config.yaml
num_hidden_layers: 10
hidden_size: 256
num_attention_heads: 2
num_key_value_heads: 1
head_dim: 128
intermediate_size: 704
vocab_size: 4019
hidden_act: "swiglu"
norm: "rmsnorm"
norm_place: "pre"
norm_eps: 1e-06
positions: "rope"
rope_theta: 7210.0
rope_fraction: 0.5
qk_norm: false
attn_scale: 0.0884
bias: "none"
tie_word_embeddings: false
parallel_block: false
init: "uniform"
init_std_qkv: 0.0366
init_std_o: 0.0
init_std_up: 0.0366
init_std_down: 0.0
optimizer: "soap_variant"
learning_rate: 0.00433
lr_mult_qkv: 0.5
lr_mult_o: 1.4
beta1: 0.95
beta2: 0.99
lr_head: 0.0059
max_grad_norm: 2.0
warmup_steps: 200
schedule: "wsd"
decay_fraction: 1.0
decay_shape: "linear"
final_lr_fraction: 0.0
batch_tokens: 32768
max_seq_len: 256
doc_mask: false
train_tokens: 167100000
max_steps: 5100
dataset: "wikipedia_en"
Each number is 128 + 24 x the weight over the matrix's rms, rounded and kept within 0 to 255. Layers, rows and columns count from 0. Numbers have three digits each.

# layer 7 MLP up, 704x256, rms 0.157, rows 548-584, columns 128-255
159179104159143134122143114165107112148116159139118123110104155093129112101168111112147105135099132139152124114138126152115187139121142129078156123139150058147119133114134137132164139105115127152129159182118146115109142082152119147108181117130142158149132163113162120126105144152130125134113134114157066103097120135155119123121100096099112155171135097101133111144152088119129150150126
109112158125114141129142130132106078161114117126175130140161141120203151105120141142137135139138141109142089111149110121127111145141122109122105079127157122106176156160131122120157134115091137166139094132142130154127129157117148140114135132128135149123128121088144146152117075092137144115088138092126120155146098146122122078118128134138154113088137120116142187105089157125099140109142
111144144145136100143118146115133116077119108149126114128136143094149147154110136126123126097156104123149139108122112170132140078120148201165147057121141112119134131143168111116158098131141137121135157121123107143074098163145136118092130142134156106107092108137115100092111158102135131076115094140119149154148112103109153144152102149156157105137148101171084160107171140184132136100122
127143109156129122187114128129144151091153159124171139126134135134137143094096138149130090130093092135119116127098100123109104110125148102114133071114115143105116119138115135103103104157137089135129095105153128111113107125153165146136125145124141129136133077133138092086138184156140110163118142129148119127156130146118166144091128106166112098100095116120107139148160093137132143138124
144143118128134166138103117154178163097127104099137136134137104130142130132145113112151129140141145135136148140098097106116082157152116117122090088104134135162145109207145088174126120130111127134173142090113157100137160101079113137150166134097090116098128158141149150176155119121146139137165075161110125090077117124136128127096152101119124123120118073169123138126081112131122129148143
122150119162148161114100140130076170113155137155158121121133149129128112109134105101146142143127093129114148144111150148122144153111121106116159162072118126096107114167125168125134126120173147132120109112149118122147112157119118138089179117131147080101094136134118149099139144117135168120134139099106095131111136124087159103131142157115168101113116128147133120131102107149135162132133
140080122125135124129152121131120139127153103149112107115124137141167142143106147112152101136106077163120123139147124160137112107163192117143123146158145143105141089105146138145135090132155166135179116131121118128151130113140103110163140088165101126164156095115150120140134117115150143138147133124101113109111113111138116166129137096126098104117111107137109165122087094122146139148141
128132147140094105131138117138152148094148163169159157166164113128143140107116146074153136091162144101122071087130121142139132123076187132144127139135150078142099172098185119139166086158131110117137137131153128130147130117128120159119118127119150118159159108112139131100143112100124119150110134135149140127108116118078126073069158121118130115155152115097148145156112116114092104102115
171126152141117128118091137138118178133146088099089122116112123146129149089144130113110143143126095147093126141152086140141129084115117138100160158085122096123124087148170146110108127133142101126128126105138123117115159144136114122155166090123171151155135133139137160129138134124119127110137129114109143123119153074123155134122128166111147167110154132112144146143147130113096147118075
127157153079131099151127160142067148117087150143103114182123134118125145090175156111122132121101126119131144130095141089089134126123105147158145123147185151128088130130100166138105119183143142154152107157128118134124116145116154112143113124085130127121120105143081139122105115123138108129102079134158150096077131161128112079114114118117147156106085112079115116147127145126107146132085
102115155110072145128102126141161127178130122156178109139123152113103166160164097127190148180166184124105107114147122081155132143188081145139147162153159133110128142119179114110137144140154160147145119119138114096116167092150114129136114125128161152134100148141147127143132135118116082151124136158109162136157117145102130181127136102157142151140154114096119092153077135081118096146110
104117146132148138141100134175144134163131120099143122097142136157111135119144168121166099107106163153143115161102133186121108103118153142108108136123088117161072098098162159136107107139130136084111116124086096122122140116108120126133115145123140088098123130118129121110139131119173148167123095093146150147103125145140107138144111142117114165104168106134176110097120145136169173106129
120072130157106123157128125126109068162099168135111145118140081159169103115125141120150128172125132127123107104138156129147146095143129104115100126149145112131082102135116152131151110149100154121128100097095134121138118155119129164114109126116105131113118142157136138133119097121114149052142161095101108166098103116139115106097173088127178128133138112133101161117124161134160095120143
150137091115135120100152094125129111141112101135151112135137158122119197107166176144087088171145171108139140081133113107093118133109113122156147108117151101165107100108129118093156148136144094167156168141153125124109133117144101101127151147125103140138127113101116144126156118129129107156111123105150140143139180111185147160106122161188108170109170158153106108094130141120138115096139
112159137101117113138150072126121118154124124117087139113126141126117136114142111137157125108116151168119136145113138103151104081131117087146158155106127182103124126115150106161134118129148139126116087148099133119205088138189115116132132101163163103122118108110119097148162146121180132123149131107109136151119164115103099141107120097131109147142103095122114137135073132133094106117156
161123120134105112124117115164055124125104112124144116116119117100129109131122122108133121103123090124144127151115108119136112126115121136131132118125108082134129135114097174132108142095132105134125121120138163143097136133109093137107133131122079118160198116117166120131127093126115113150158095125148129122124130092114141099114141126189123109164123133120167170145135149126135113121125
097132106173142164129158091180154142140107132135152102092156100150148108161121149132110188136105113134133121170103127123124114091126129117120111154152139144142155139152136159123159160103109084154120141108121130144111122107141115123112082122085179111098112102151147098115138107140121132134113114102131141117100128121065152100143123168134133100109089118128120170162142140119147097155098
152116083170131158050081126108126093143138110156105164115172074148118171151149182110093103139165131161113130098122156121142133132160126140134149136110148148169098145146147057153133125129181141079166148085118167078109118166143159131107120123125122183111169147166117168122122144142128142153108097090149109104110150078134116127123146076118142171132136129105106151123146146109105140132120
112140124109118135136154097153150175089095103091112157149106139112151169121110077121083118120127115122107093128129149105192092148153113153121064132124098122155174130120125150122140099142142100137106104104114149089099117138141104057121138087126095102148088120153154110146143147083131100152103133137125151108121127170183116122138152144155154122164137151082139136134123096100137105132071
114113094123108117128147145159132151139135144122133127123129098129075102125107143117076140149150090123099121090095109183127156168118146130127146124152099176150149117121149105103098115112118151173091088115104145141185160127133064101151157141102130131131142117095103142144115150122097134137104070150127153141111111161096149143141118123174154120132113139120126162070142150120120127156067
111131146130127144151136125146096126123085126124172099115102137144125080123156129093092139113189145156116120120118089126099136116084152103156114100144143095106182122119115197133149093157112107119123133101171120154115158107098135163101100161098150126114105071120145133107171103117088111102150134141132150112134139130133104093139135154141144135146115147161133149082146152138131138163119
132113108094106135088113114116144146131097128162085171136129118123106120183121107144121105096112097127176093106123126147089128117148120138151107144145109125127085116085129181126141115135105129135151143085144130139137135131160138121169125128114159137170089130115114142142111136101162101142076162123169121093126143095108131125103131131110102125144116095140122145123102104099150096195108
106146174133112143092130130096119140138111154120152173116106109129145168148116114157097129127154100096131159095098101144113122106139121160128141130130101131165126133153133147126121116145118099116133160164114123129126154107102119162119139127160145146092153101137123130110134084076140143123114158131091107083124141098104112089128082097133081095142101148153130136125128165142113123140118
115128105095174113121163167105132105118096100134133121134143123095135122133122179122118143104115152164151123130122114122098083103136088098116143151123138123096167117150135103186131131121174048085126156100077139142093151128160106143145115093117108136111076172112155127148124142119158125113125104172142132097088151084143107088161124143147134088155094128143122112110109143079132113107128
130100125151124112111124145159126139155086145113141114149107142121082155130162109096151086146131089091123087115123170137130143130119150141068094148131121105086116151153113103077088137105127079173143108135117117135139066102104119104125108126173110104129173146080101140171081052128111135150101157145183099127146123149148131140174188154155098138149144137120137128100169100127152110163088
161130147106100152095132126103104137137112127157134075121117114109113132141108132105137113126101127133101104176146142157145133131121134154133119149118110106122160110082135142175129125103130127128085108133129114165139096119137121135083078137154106111128151138123181151114185100117143159126151103151113124144124118098127129092129135186144143104134154135099076161098123156100124112153096
153168126144154147078162125142130102133118147151161116114109132100119107116123139104131076144133131144110146100093174077133136163115121087133175130135126120140149138085120093095125173174112140120163162139111105163110120148136121104131109124157138121129129167133105072123113146119183126134110117154155095115103111138142114129174138127161104130094133149129137138109145151133095158142172
109124124147150119144155127118127115141130137111138127119139094093101123108136151161103169103125169133112079119124116128144179149125143121116105118129112106095159120112123120149157140117149117104105134071109066159134115141098088088096137158147136124135093164135116181129127128122143104117148101113141171142133129146133186119120136117180109125158109111119134118148099100084175202169070
127106178146109086150128158125119115136117085105130115165139122137110126095131156159136180127121127118086106139135127127137132128171089103109171124155136113081115116093118164122136117122120127132159109166095169072158088125143118107122134144092183178121075099123133113124093127159158096144132140139139110136141089137141167154109119107109124138083103135095136119160134179141162155144144
101140136108141130146143128137099121097141093124174092154098110138138103155076121103117150114146159128113116143132114136131149138119136134092118151080110078145117148141121047136158113147136126121146157172108115110160098127101104097152097117136146097096148118089108095150116115109109139117068161123113161142139096110099125114130157123132126141119135134106081127151141151126095121120141
096120125157162154147172151140131143087123169087103118154140097105137134118137082118108136161109149115080095108156140164152114148106134123119129119137171134148116127113078121089140150176138098093131102152086082150153104187126142144126161087147100147173161186087133122094176128153176115130111071121133138138136135089145149117144137131138164142133117116099105153158137124132100159157154
167104110160136102069130151107147141085095157111087108155119134151122161097105083136159154126145125118111077133148171121134144130072124134137104123139120123119129155107162119078140122124139165127118128090119157139147129100137115142052151073095095127145130142111068170144203165141116141089116126141142090119145120071169116138140152149121147154106166147142160111110110179105103188148129
141099112135104136089090145125132208129144151130107125158104160130153124128136140097056126125136099110137077148157155110092136121079143099095120166119146136090073134152071161112134134147119128120139123122097078114161137124154112089149118180136154125141137122155111125175124082135113076134170119159079152139150171119105144169144147162138114111123112127154124165171123113170127136126134
107139108147153093120120099087136090133137114118110142078141123173128126141150123140122129097143103150150129143124123109164087127142128132139076123128143107120095143123114134072188146155120110147099138129159140088123133123117161160130115108117133095119112144176137120178137142155094110102097107098109149108104095110133115147147136120150127132150142108096136170162175170095075119111167
162162155100123156145111113144133103093131119124129143153117164124145084138083164093182161128109129126132140153104131129140142077154176139126143127084082151187157155151165112117106128124154144115154147096155145138134141143116157158153139137161088117093133136095136110139129123097130134113140151136083125129120183148134129147133141129145129178103073124161076118165138153129131124107118
124154134159116191132134145115131130145154119158122145091125163124165158098149162200073101163125174155108162101140086157087117139111136138142136177100059153138109118136162159165149144121125130133124138141107137092119175137117075093147110123121121108121141134107094123152116126116135107150151146136098103160146122163126162116093083128161107112111133122150109103146175102119105106068105
112159143136083127129134158133126149118136160152134101134092170120129124173071143127122137107137146148107164155142146113105125144123090132148086157155109087125124134140134134125084103164121128138125121139085148146186101128142100164141122101159175134112107126102109121110094137108132130163101148158120131102158102144130121106154157153100145079140096149105143140110137091105125097167087
# layer 7 MLP down (transposed), 704x256, rms 0.15, rows 548-583, columns 128-255
109104169117178164099134159131130139148186111129119113149124120097143120097089112108143128108140122108125121099114097167118149098171138119092121104161114167119142109135130148155129148120122115123121167140127131113149120132131158104142121114058110129136150114142203151168168170127115118148122112142135101164150127128102137120137101114137110146128140129117131128124128171138192137132144
102135159134122140128121144129099103125068112159138107169106121106136143100120156090150105131158075126146095120103081125113111114128140140123109131140112115151093150123128120090105118108139138141143126121116163082147158103105111163145159207090132147112125117108117127132102112137146121138133119143141164092137113064140126126120120134142147138143162156106140149133118150121133098108133
105124125103136169129168142128128145142102116099110112120145172131115108075133078151116144132133145098177108160147110129149158128095071126168141142111109151126120156121110115100135133121142112116132114114139132123146101153141137119112102090167121125111145184131116084118151098121132101130185131131132155113109131135071090096161115143180126162143120170152137154133148129137120121121130
140172111121136179092152149135161140103118097140160126122165085183140098127146131099125097160086106093116144104087117167140117120118090147121151138137162120145178136115152128102104130086139160129125130135141143151146103121147110108109152133147116137126134163104156136166115134169051091104121192156164145148095127131110117153135142124058139086127128158093112126095151126126159113141154
155186145154090138153152144113051136157101122139112127123137095090199104137134148166147116131120133137130107080123081137106136151114100116135132123154121103109120092094140137141130060131129144138104097135140101099131119160153091125124142136077095148142153100145142167145104121092118149104101135145121121119092156170114139150145099164116134140133143101173093106153132098155127133148158
112088138126136123126056137142119162149132128085145100139124167174127114137163101140088138099084102181111139148143167142158108153160127124133104135134137123092132098144111133132135143128112134110094164137174124149143093117107136167127117061138174156128122115120084126113161136101076119092108132108127141105125140146141088101159142136143116152116134153130151139128113126160115122164096
149092162091131158129124145130148123106136180134150088119131129123129111153120112105133121078142129052141173109140156154104088178104111099162133133122138122152151131098129128176108111118136122121093141093158102149124117095094081161128117146095161135123161131146103138115132115126089109150114084152093104153106123146141131062140152128160141147102091110122148083099109147142121137136133
132163095096118143153162153134132101083136180134138129112133160072106090127136104129163129176139109119103135108120122124116139127127065119085117124182127106121116137137139105134138161164116132101133130089138149097156148121142114093094131119098154137097160132136115097095140120145131122137157149102128134170063108093113121168118154094124101148152143138132178148143122138117117146180140
136089127171170162119133122092112141100188126204123134135120140149169149099154138119134122111117157193127130130123158128164135096124096100119136140079147123149155161119137125145139170146084152174125147134152116101086105128146159146138153147120136133156125121115106112083135119161159107148102128143106116107139133135145121149133093106068112147084093077096123139145131162140133143159115
104172136140167150110149142110107083155136121144167124142106150127135133119153146123127098088127148255101137111170117143125115153133120100141131126100154122120114112127139154179120118098114142115145090189175132095137117124132113098130141107109139135111104080118143120105128114107175132134134134139154157115152159131123157109116127167117129147114123115125113183145128110128117142135109
127091116136120145138126130139100128172174115138100129145161130168127107154126106115175124088115192130112128104153125135120135148118087136183171107144136148110173173104139157088117128107124139106113146110134091119105129149156164115109159141135128124123132094115104100177108142173154115098108098129142113104130103124145096141123139082130138126120146123128138118163095132113142151136076
123236133117134117129138132133099131136146132084138121138173101103127098105121106123149143171140165000127173171146149096118126107090137147113090126078182136116122126104092118132125121110153123122154115122106144109091109116092133074128177110106117139161107136134147113141137116129154117187131144149100111142123127099134084162118136154108150114109131122135143106156139165127126120122124
153036158136137147114107089133144102151135140122121124126142140091127127134156129117125122116152111159154119134114110148108112101126159120147097121112116147131140161142157147129092140137124121134126122129125130131169118124106140077127101102143130100120144115150144115139094122128075112143162105133125129125125121117105134123150142127147121108123142134167135138133146144097153127148129
132134104126120080145103095155099141153165103140141140107133108160129146129144095128124126105096111131103123145121119142132143110084129136135150095092164142160125114117111092135137128150126140140121138113123145119134108126107106144151145121121094154112138099114086146155158242125114133116128156136080099111163140123137127134119141137123144080126114129164151120117136115147102140064109
146172153136150166150174132126085081165162155129118123125148175123159122115126096119164141136117132102108117159146136118134134118151105107164165148153156114140126130107103187124168150130092166093115093124137110119123140093132120138152121111124140083144128108099128105116137112144174097099123123105142108150108166096149123145168107101132142106086114131108156111127098148116110124137109
111164128116124123124173113120149131163132119079111112143173123132148164162113095109117128137111074111157141128149117117140132176107109136156143148132106131108149137164131174146156160112124159138092114129113124139111164117128156098145122167147132126081128103083149133145168071140124090138125091147112113129088118137093114095136128128124116152150136103155100103145131111125185118099113
117123147149077152107129104087126144126145133122177102134106105169164144090074126108149127167077140187106120110176106149142098100119127134124128094127139130111120112188157109136133126093121085140102120114137119086127113129131149129144101119167131135110127135147144146100128068140166133098110100111065121136136100106153150151105136126101127089102138138169114109133106138133168135145111
106152130134137132118168139117079161155163109147140142164166123109146083134154080086117129119127114150108125137184098109110079147145131146075125180145124093095149097170116107107160122119162130151131143142135122122108105091146151150125149106122163144180089142151110105138139169094136088137135177075099123152161074155106110128074129138151159102143172105091130125147142120144118097146106
131089138136127136108132131120106111126181138111103156153155128144097174106141147122129121149111172204130148137126110164125142158100130175124100139117114131109128157148147106167163121109117154111101134087104189142141140113133095097150095128095162091133156123159125172085140128164142154115106134122084129169128096141109133114137098161142130123141116226096129143150122116119099129134138
168120129108114136096159130123109106118108140140115134096092110186131087130146102162105102162097159229162116132109115139108124146107141098137169120110136140184177154186112097120146114154070143125150106158147152154112115125151094087122139135174116136125142121115130116120087137134144172126189133178133117152123104169087155119091095167100079080128141092150134084120108102133107110129156
136144115089115119154126101119118152109061084127147147134120168112096117099079186128133103106132124154096112076149140147141138096147138153113113141106147134149115142166177145137116100107093101151163180104109150152127130130155102131114111140122170135155112094118129118099083159076095108120132140155120127138131147120094144120116091127089136152151153163149153140158148141136109128160129
159122134079143137138174109147131097093098119093165118128164110120124097152127121138092141163090147052137105108164119117111117139135139160132131149192130140132150125142159148153103133152105129162146151131163166125138118149126127071060136141119160133078140105112152096100105175115136134138075126132141100121157095114189103098110104152136115121113133134137098131117133127160081125144140
113150129150119116081138142138114099073099096204162124099130151140145119117154143180135064107121125168103138130139134118114131124098162130119113139126170173109145153156171138111120136135132158101115102131126122142101156151127129123128143142110142125116112133108095192130133131129181123167126143177109149119100106131153123116108060140135148107129145100125118113135130123125146126131148
160144120150119142159120109083101134147152139120156090109088139102173142142133140104100103149179127026060164135177170159098125149103104150123128122131101191097129122144127139089203068135159132150134094124111135135124141126124117150170124127144117131148136128124151116104130134103078142145147139125140154078128098202106138116137166130105109110145128111113167128120122156173113174134145
110164160110129145120110105113144109170148123116134114084112160122104118112152113177153107142116123223097105097129145116130122076135118101083169144176162173099157111107132097134149102113103127101149103115156087127099155104115140098141079152118133126137156147119092121168128140113115090149099087115087149184131159148129137124145054132121163116150124088145110074131138124130166175171120
124172135108145115174101116137105120118072152147124156120133106121116171138129117116088167156123133082144089100140168129143132157133123164109096114146116102144160139119119119163094123106140118136132139124103115112113138109137097117122109155126129172148150138141119136117110182128062104105122107167130134185149115081123184115170152141149112132114118136113159167116097138155140115119123
089126172112117137173128136136127165133114121109105109158075130158114114124113126095123105143148115154158139126108123120126156146108118138152157058142126150149120135153126133088113153140143132156113129148130145143114113116134083147157154121130073097142152145181158122112063155128136150128128101113108123148134108163097169165153117099160136127136167147159126147153130133087088137132173
108085128101105175163138130131135094120143105121117148154138100128112076138116142147127173124135104140109143179150166065114131097095125083107123177149137113121134096156138140145152112118143110154077145147116162123098138112116120140130146155095127143112110167174130146173125126137141116165144157117118167126142107138193126160162051120120119157090104101157168101128106141136118082179138
130149108142119162095123167108162174150134129127069123096160123116079130193136111132124105157115134130147133145155092139128109162161143160132121149121121146191105147095142102156095123107129151134133108091171137132093108124138135093129132097110159136147170141132121128177140083137103132143114113111103088128097111106126172129154107151122136100098175103101086138140089146115137157113149
097104150144119134127111103113157098126125163114104123117142119125129147122154168141115140146099074035124094123147157110131112121159099131129116122126150179128176160102174128119104128113101129113085163119135079136143109110127143089103111120144143159132130123090137108105100130108109125092115133107141117129079101146099165115142092169122121156124100137137151118173133164150110148102134
144108137127115155120115112084139143123127148185103113155105121125119102129118176152182163160113126171104120136161160118096107149175131124119166124131098114115150113208122112153084101068072118096088093152094124107125134130150157145121132110092129124119144121105113095117156105146113143105139141142113145154094124125111133140149088088082118191106134092131143131113074102130120120125102
097137166143087136137109157156148129112124128143143144139156106146127118098121094195160123098099177198100133131147087149168154191130152139125124115111139176136113149168100109145124110141123136147152160124156154166119161112128153120140117097131118109119132110155134136113128138154113088111114119116111133127167153147151125093119109125094130106134102183177118140121108107146111197107119
138164141130183157177107120124159101110121124101121178110082089173145138157095109196156128101134143136152094102123165132107116104101098131113146135140156151109155138136139172139150140169148131110117124106101127078109098078152129129105092162147114105084166094105106120167108159115114121135141105140105128182103154145112154198096132146099153128112168196154125092113158169129119123110133
142176091155148097174150116135159091159133114105132132121156159112111125154113107128141157120098140169141135120126100124151132104140158111136134098124114141138160148172164122133129137154143121129120090121171090135103128126128133133114119141134135102097142108126108111146089100125094113134121147096152091107153135127171120102139061131106104134118145116180133145080123080156113106161154
089144146107185167111130106158150115160125112124162160115124126104151161106120122104113121169086164152137082142128178148167134093148148109147098137104168146119128090066139135131115147136147122157147174158151198109199132122142107092101135069124088177127155127127128111112141115136078130137135110109172097118095129137141125125112171076120127148140116144119122145106109153116116101104093
103107087104111102159133131130100151108118136138125132106068093102152151118132127128127152149145128106112124172087145181109132169166117110182150152135148102148141135139144139122169123122127122132128141118183117137118154095099126116112127111190072123099118155158103135095116162176128151136156109121129112141109093109100119118147162123124122147123112123131102137087122149124096084137153
# layer 7 MLP gate, 704x256, rms 0.151, rows 549-584, columns 128-255
100126119191136130085130154084138092145106142134115110090144112100158090106158165130134136131140122131094138179126182111124152098093134123098131117178169156107080147113125156144104133157187125136159134132161150160102120168112141183167100150134148119084137144112120112178122117107127110104121154094129122140109100117163157112105109130104094144108102107097179134150089113084138122150089
131114156147071157100155101112121115160152086071127127137130097151089150113111117143146135111117097150149167113109091098156147108116124140173115137089125104072150168095113149137185140093079196134130123130140113127135144110149153150140174080113105140123139122130157145079076087113137119160099144132138131117116134125119094134146126130138155149109123168106110121143135130073110086120104
142137138149171123139125141128155084136152111141095128085117170141084097143103159119134141113147161135122098148125147149127181123145111152140131159093148123136155125165102113141169074155109089135118107140110067168136152151126137156168183110135125156156120122072090119122151136147145140132162096105125118115136144156110101109123086092126170169136138116156133111117122181110118122085097
161161174128117138145108175143146097132101155102118102113129113149106133146107097126122139152125165137095104108159143124136167120107099065078134180102113150181123145094101106079155149118136136130142121124151153179133091100148097084142099138132136111117127143066149165091135124137108111119132135104149143130164133091133111145125102151159072113144098141144146106146144139180132091180146
155096168123137164148123108111102132144127145126135124141127124103132158122084086127117137093090124196123150082148115136140119083122139091098134137113113063108128143130152132118100141104164156129162124096142114095126106137140129151139132160129100117147167171100147166115085098131130116130117154092150120131152130084087179130152132139114157134131092087162118199119148114117088137102103
128105131102127098119145160084116156153108107149095151118128097117115124133108146153162072101105104130139160130154147118126157124110124128099121135158090128145141076137107112118133118098108132134119109162110179152094076120124148136162108092119122118137137155150152111110112156168150123147151181102106101133167106131110077112086129109114177123140110153168139145147153120134086125150154
098122129181162127129139110105135107173182142104124088124126129126128139138118110122135140111167115151131163100133136095143134104132134113163138150111132101176134116157114141137133092148149141129143125109141168119157121131129126116098165127129133126139181114104163088154104144183145166100112119121168140126118137162112164181106139159085104149147135130086146077126114079154145091094116
094145173118133143077101086167086105097088194161140155099174087092147136134113140166138130180138103102110131086152115147117144106130146125153122102130101142105145141131191137121097113154122138151132165114163106123120144105153114127129124149131132134118147112106151105136119140126136090077110186154086126095155137116137185072131113162127176143124122110135116140151101119118112107136140
117102131115152144146084121140133142123143147077157119085168125135123140165091090107138113156090115161135095128137104135096153126135140122093099114129137095158137128121140115135111128094127120082098117119111127134148118167138074130136118117170137127157128153162091101090161090160097146148146140130171145127152132177130114156156099112129098129126134095152175098113138046148128103140141
163135084163168125132111116122137149109107133127144112131142138102118150116164100130127074143150120144130128165135083126101153119124090135130153119179097166136171127167148158132186156111118150117137122112091116142143123121135112169147081107106161119118117139175149135120144166122100122128138131131122143192130137136142131124161100129145132080093176109111125106123147125127132149097089
088128120109165118114094164085133111129133111127138146097156125125139084177101109110084067163140141116170125137115161175109124159134127094106143134185095141145093112140151112070113133101140137138130095149079138144101093128130093173125117100169115134064134141084091095137124157128090119089154121125109092092130120085119108156145161131103156145133100138116153128113156171163115118127154
168181160120124148113106127117163157095145121154102157151117106149116140126142091133097125132141086144134153183131126125098143139153145145139172141118128165171146161127133115132108142106170114150101132134152170128145152095134094087171130119094147104123141089041125106097117164096148120118139136107131143092107138146120134163162118113178142122121103172173135129165126156121123133123091
130102167103110119132116147127136082120142120110146163098135148082149200108151116094142116137141135138125143157114178074179149154156116131086092137106110131108115112139153180141138114125163108096130136128133109134166145134108119101096105143091127106157155139119139129123128134135115118111195136137093123121124110117127135121137101116078093150173129186149126132141156129099112116153149
129091128153117127159123120113153132126134089146110135122147136146129150106118142146109100128120152129121124135160102124131125120090138126104112125116133042100141119138151129127181138098089115118125133055165111120119203094121188122130142113124119163150136136089178172085090128154112108107159122156178119141107116064120109117130137116136115136147144116096132131143113105095118102125130
100079103146136116093080127159102127145123124143112125099131082165139111175133138086115133118135154159151132112128152120101105082138114099142160136077134095109135135158126088099153140151114135111110158097101143155128082139102112111167137115142105107119157140123080119130096140149178094102115137153143147120112169112163085147099118125113095093112101143132122098128148124140081119093131
109098137156154114156180133109139180117134147134123094120171127097159166186091107120085165095106129142118152167105146143118068111182135106128090090119106159100192204166137112118132131124096092153132182131080142166091160177134166169113114095153096111095130112144131087090121108128128125128117164118113138128132132089131138153108135168114135098145117103126148154174143080124122134135153
138092116122127143182134125114114125126160114113138169108120098128102155134181087159114129123165124133161099125135098124104139153098134128162161121123121136119109122112116143072133104091102136121119165103119127122128205126089146098101180154101187101118116139148171096119120149109124103131152129089141155126116163166136154110061153150112141117162140062110151117124106101124101095095131
106125111090125162119115148168114104127123138127101184107145079132119113141117111111138076137115119146106131100111127091110140103126100142164130097111152123097167114150077138101105107099129140131150123144147120113083149112104139111143096161146135159121108117122176088160127130098109128176162104130136104138123168109094150133153116141129148103120151159155137158144127117123192102128163
115133110163139102154106109120178081099198102149134138125142102134152119137132081116123159155165109170131093187160086133104110114147095170119085126132123103126123127173134142147164113145109119119126095106119144140093153108170117117138150109087122134086146114145141119125132111115077101121147124135134161091124118110169146095146135095141150118150119108112124104150101126129122137112113
096076132135148143118142075176107077164141118070128098151115129148112136131071149129091121111153090117147154154179079123137127140171129131118135084155159125136174150150095154131116073160185113112098117107116106133131133131120106139134157115090080160136108176144137146110109141154163133127137163144069085129125110097178120102148100113105123143163105141161169142115131111121090113092120
086149102146152146130117148184154159131141175141164108128144082057105136116116156091100214140143100168079142140143106154167084107165081124144126126130085146138144087145117185129156135118156123114148118112147149129131119125129144134120105129119151157096085117160168126119177152111088139132148081106123112111173123134192129140171116165128131091111077107130125145083137167135109143134119
117156111108109105143151149152167132108179152134154108124124133102127156128127120113156108107131138105134132117111148132099129183178086128165178150158145131120159101130119109135166113146107122183143127153168180132160131130164136127110103110124124117055130145134143123132109128148149132146134089075165136134145174187109063126161116145094102135120125164147103089122190157109146139122158
159122100117148138173128151141099151116130117103135108125102122126080109176147149118098136137151143112054191174153163122114092170078131139070138121119122107115168137110101122126139131099145170087102144148117160121148166136089123120146134172146118115146143111136117120105125133060103155132115134131081142135115102100138065102125108121141115141107130149089093138130129126124072136109165
162078146140123060122127099091110104136163138121136130145104134136155121143117134139100116062151129170109170155128145129092193169064139167110119153109147082124114125141124123121113095167147158118120110142115140112157120128139127166125118137112101125134140106161120137154079051136144127132157171155124135122142118109117141129118082140163137096094115155127097129130152107117116140153117
144134152102132093101126137137146132158118106123124113134103114142153151098127114078141136122148140111138113086140147136165177136103134158173094141142096120113130140097132128104168107098132124113145151134139078070147168130127153111138113097148100101088139130094166123113096166088121144125093115103169128163106145145150116123137139147095098082126210069118144162127174110133147136097118
125125146117130139163153126110146137109113100163128109154134085123100114139107141085119144117118113152117130110104121148149120160153133088103122161103125121125141131160097177154160115129116100161090124117193101100134136134149103115133087122134076119118089109176154148170121111109122170175073141150136096128153153124089074177140114095088119185123165130124109121133122172134124117164105
139176107130136115177149121098132123139121129135102158096112146157116132140112105109106076174113097132159172167136145166165139106136095138144158139120098126112166114168114076093120112132146124114157094140112110143078110169099147214147119126123127100121168108111120077135071163140091122129128105110132131074111147125132119133098096145094102105144066112170116155135126125094123106133109
162113126104155133115152088156129143134159135116131116110166114150089112134098154124103104133114104162099154185105122086174116131113129128089104172068105134114118111106135076149109088130131130165165129123163139122141126138136153143141154107136134107114169110109141182116108105103142124134140130124122111126118105133150140136141115142111126132126179085137110109121099106107105176123147
122139133180161139158140154142120127155118122111113121112182154149149167119152148126146147125146117178102166139118126112167131177095102078174110101125114121146157158119100090104135100142129135176122128137157099173113125105140093133108083146142062141158133090129137147141115140166119154136116147122086130120156119132080118178152110123104084119138138159160136107132136099167159110143086
079115150128081135147123126147115091092137111169122123097131131106129115087152141115147124178128093123109090166111099130126162152133147123141101119131127109134097117116151161163135118135123052160143122118164137145125140076127146140189115141129171105138181070133122067167121144170123149142121148106125113160110155151136107140145143110134138100155104115134121049085149124124122124094106
141139131108125147116182090121090099143156139129198144110152082101149151143141129104135138114147100148129112158143154143176116098133088121134146120101138131168101108109123099104133084083127147146124148151143119110145132165137077112102150108168112092127109133138124147115096137125123099053081145124115095115139110145123095137092100136110155109090098091106107105140134142111129123123133
124132144148125131131124125110114135088136129129101106162112164107137152139145132088128167133122132134109106057155089112102159110145154164113157118121132080129130145093092152132103124152095092110182145100139133089136170109130128140111120137110143150058127128146172102134129155111166137126095101083114097110132143138138138088138086164112087088149123097134157136128087119121159158139108
107125124105114105164122138166143125090124146110109110143158128083114135173125185151132103169143098118122125105124125140133140101131116134145125120126109136095150146134147127122086112132129141161169151126087173103138146171140160142116132140100169058127126123105121155142126129134142127135109106112087158122140142098075125141122139135149103115129106120070134117124115135107126165151142
163126113168145131106158108140149141134116079115106165107159076150139118144163125119082134169128144164151085150129145132139113149161099162172161158131191139139123160130128144125134125107119135163113116182157171137119158088136093090105119135142081138131125127096145143137144166126117144107140126092165102141126121097117137086152152135086115146137084145157127085126073146115156133076133
139107119117164143163113165130110143099099150110126144130080125122101143141121120124138078084110095127114107153144148124149148094129100136150141062113125123101099101126144109098163095158082137155168151074146152127154147123153172195143106154137154120131099106111128135122130092141129104137118150112135113136105110109135122115156072081160132114161097123132150147146113134123138069114072
146138125124146102164109121139167131164119143143091117127116177169097142131115124117102143123130131138128106178112093103141104102116097151119157147092127126132114151107149100132098161138103162161089128084141143147135176121130131137139150093127104130153105124091105141142123141125170121087110159153149101131123114116172163119118101097134104106101080085147132133164119145125102110174168